config.toml
num_hidden_layers = 16
hidden_size = 256
num_attention_heads = 4
num_key_value_heads = 2
head_dim = 64
intermediate_size = 768
vocab_size = 4096
hidden_act = "geglu"
norm = "layernorm"
norm_place = "pre"
norm_eps = 1e-06
positions = "rope"
rope_theta = 10000.0
rope_fraction = 1.0
qk_norm = true
attn_scale = 0.128
bias = "none"
tie_word_embeddings = true
parallel_block = false
extras = ["value embeddings", "short convolutions"]
init = "normal"
init_std_qkv = 0.0473
init_std_o = 0.0
init_std_up = 0.0473
init_std_down = 0.0
optimizer = "adamw"
learning_rate = 0.00353
beta1 = 0.9
beta2 = 0.99
weight_decay = 0.074
lr_head = 0.00794
warmup_steps = 364
schedule = "wsd"
decay_fraction = 0.6
decay_shape = "linear"
final_lr_fraction = 0.0
batch_tokens = 131072
max_seq_len = 512
doc_mask = true
train_tokens = 573900000
max_steps = 4379
dataset = "wikipedia_en"
Each number is 500 + 50 x the weight over the matrix's rms, rounded and kept within 0 to 999. Layers, rows and columns count from 0. Numbers have three digits each.

# up: layer 3 MLP up, 768x256, rms 0.137, rows 112-136, columns 0-31
# down: layer 3 MLP down (transposed), 768x256, rms 0.13, rows 112-135, columns 0-31
# gate: layer 3 MLP gate, 768x256, rms 0.136, rows 113-136, columns 0-31
up112:450473492453490448588512478430550512405553386508540477522459484538505500529516495439512531503503
down112:463559498586486460445468469531562450522547504439522448508584549506473610552534399527423423516444
gate113:472514488540502504512477488438502533508539604462557514454549554499447552453581416484561498498487
up113:553438445559494427474467404454515524581464534524573556456486590399538461589499445589437465451437
down113:456604548505476482472480507445397560458470481445397460536487500463547493570445523524542429552559
gate114:521464507420524507420500475510414554499477396468486471453402461537477541410521510560417494523514
up114:529512518392520513483517484454476480587477554561463491560554440457470496515465469406429480553479
down114:403607547480479488502461453571514471576525524480516454589438426589543475504467466344464507481548
gate115:497504470477576473526500532442481637506512491558519568455386473517497484470536496578524505503522
up115:557486487551521544530577431571530511459464361544493423506514466521461512502503498503423429559433
down115:505493428459624537504553513471505523423494536471435607514419436492535530458487468574555448546526
gate116:504561507446555434489469539469501439499458521409555501543566443445489595416529477460586464628509
up116:522491509484464550422467454482561469472534535411529426516517539384463476494468510476580461481526
down116:600488509405518511454556482502518523433460525467524522540459536492462465603523482474527570454530
gate117:501460503507587443475424479509456579449443550568419482503548537392447505507563420520520505505443
up117:528515437440573448482544464563554465531472479523519575550576571440455457468377531475552496508385
down117:563488435467504494457598459523458488483544458491544499482520492481580560475522509586492497356509
gate118:516540480627465556480498447475521559515396496533526528624524515488607477587525438645511485516503
up118:509520436543554374476503607445519538594407525549529513534453492582430425489536527478584505512434
down118:472514547604450473475493543643472539516551474541483439521613550406451468525458525428385459442407
gate119:485523576515516489481532414489473569369533539465529479477417469529365515519544520441475560606489
up119:444424542466422459562512486470508424525547489439537510403545523554467443612550486479577527607507
down119:496486585473495494371485504471537505437437463609481469476560470569528482501498475424559514515539
gate120:497527499442559417610493549472507510501496548521494497507458481518561481474506516462481500427473
up120:511471486455575555511571410494492494560553551454454451495486546434470424613552570428597552563553
down120:567452497539435543409484527488496511463496557486488473473489552494571530443454481513488510535609
gate121:509534479588478515530503515535519480453468526502429467538474500474453473509489455509518562543527
up121:477452550466516546492547452593546477444569442471460486509466500496409520511483464484522508560515
down121:505528483587469474453488528524544569447396438504476510500501522488523434517510489547554535486503
gate122:645368456411598588502486408605416479513594500506558471468553480507492549537447491515593531542485
up122:593509560511464552474505451444486522495458429574492447414577557505603437527515414532456489500479
down122:545507495396539506615513586445444474485452497440602514408589488488446549494442459513442496518565
gate123:537403493549521472581568495464494463428540439445671564437470445499517571545518491522472504455562
up123:521663494526488531467477489539448434508568533488488546495544581439536539448550533438551553579443
down123:589526551476516491532433486486450532473449457469471525520491524457425430460402541479576503574470
gate124:571492525568503393506430549501552620437447602564448603517419477568499479558547489506494514513488
up124:480482549537503559498525526444551461566521476477547494476463563533512589498476492465453563469487
down124:507559435497442444514507469551453527441487653537543511520517452408383532503470465439543530489494
gate125:486504478464458474486440515430572530444525461428505549560568484504564422557539512526410501536549
up125:566494566554442556574467482523592466508541485507517435504496527554360525528454527588467504574537
down125:488494502530520542508471467505498544506445432533481581517481494470494457434471560455476465458503
gate126:585505554481535465562551545491532529508580519497496453411488480539522574485483404538508531546472
up126:526511500464524527554471521517533509437522464567477571507556554476494471592504483398528556422456
down126:459496430517486448546449487511434493471515523495549464496445471509556481470503441521520378466473
gate127:595416556467569355456508455514511563490423479531471365562565446462619502524531554564568430410475
up127:526473458519494600507353536557465561542476522551576459546525452507555488506492493518429453460446
down127:451511487485503421467461520618566430537521557457415570495520468526448562492489483454486494552471
gate128:566569477466431521432516460589634481509503484533434506503491511531458531540518510465469548520475
up128:423528582435523503566472514564420542478476562491524543460554421438559494422472487485478511503418
down128:465536467515454539454525517519539534519510406518453456460518535560486516522557514521466546544503
gate129:545515483379558598532529488486432519533507499538551472523520474454528467510559516489468458574475
up129:497483527509468518498528505480518528511559537497553574419525498584477478494475577524520469461539
down129:496457541465510543465458511522508487521457456602462482485501558511491522605376463505515514560516
gate130:539549534568559509557359532457499474469577533441386479559581623396560522447485431469456475608438
up130:552494408505496532503492591507397525451539542523558505513384491552460488488458457527458435509555
down130:521471517560489427441476377597528582630507480523573440540511539503489515523541538535502480426558
gate131:613562531480565441540414489494494542557566518590530480420526586426539439484564498489543473503508
up131:437503406547469526492525493471509475501483523569434512509554444495482445533502530489426493507459
down131:541514444505487475434448525479548478466460521599507420478519431590484525496495460439483546560487
gate132:499504502536563502416398379454478491493483541523500571453435562530526474507484614551470488546546
up132:478519565404448466497472463464498440623603513529507496452476473437510516517538529522582415470542
down132:487507429542555541506519548545509531520560458474540502461457464486412524488558392479552424499487
gate133:460439509455487564595493464496532525560551465559573501525504458458443410512480493442650470629512
up133:536509562502508555523448449450545435381475448541439468507492480549491528417482505480545414501390
down133:521488449503590524506528551487492548499458518440578489505462465498386547467501466423574464402544
gate134:611478506610465473485504474473515498474565545563532438568498499473486571438564441507446535548473
up134:564484555345379543545455468491463506544496488476562417492546454646497488538500451501551530492591
down134:543431496540501509547499463526512466568545429497507496480424580521498550515467535496422476498414
gate135:451447492495562526566447502434353547380576563487492460584528554510553484423585482462532489517513
up135:477530522509508500527453525519468467542496557497413468491554588499542507609491495480411421496590
down135:426469482556538454401537483517494474394501455497534582476483507604459534500457500485389453588563
gate136:473505605544505465556549524474455574422529537435598434403523496469454460390537538513532477667464
up136:542481483457459601434536483452520620515528517495497527553508482482436566541513532460423458489523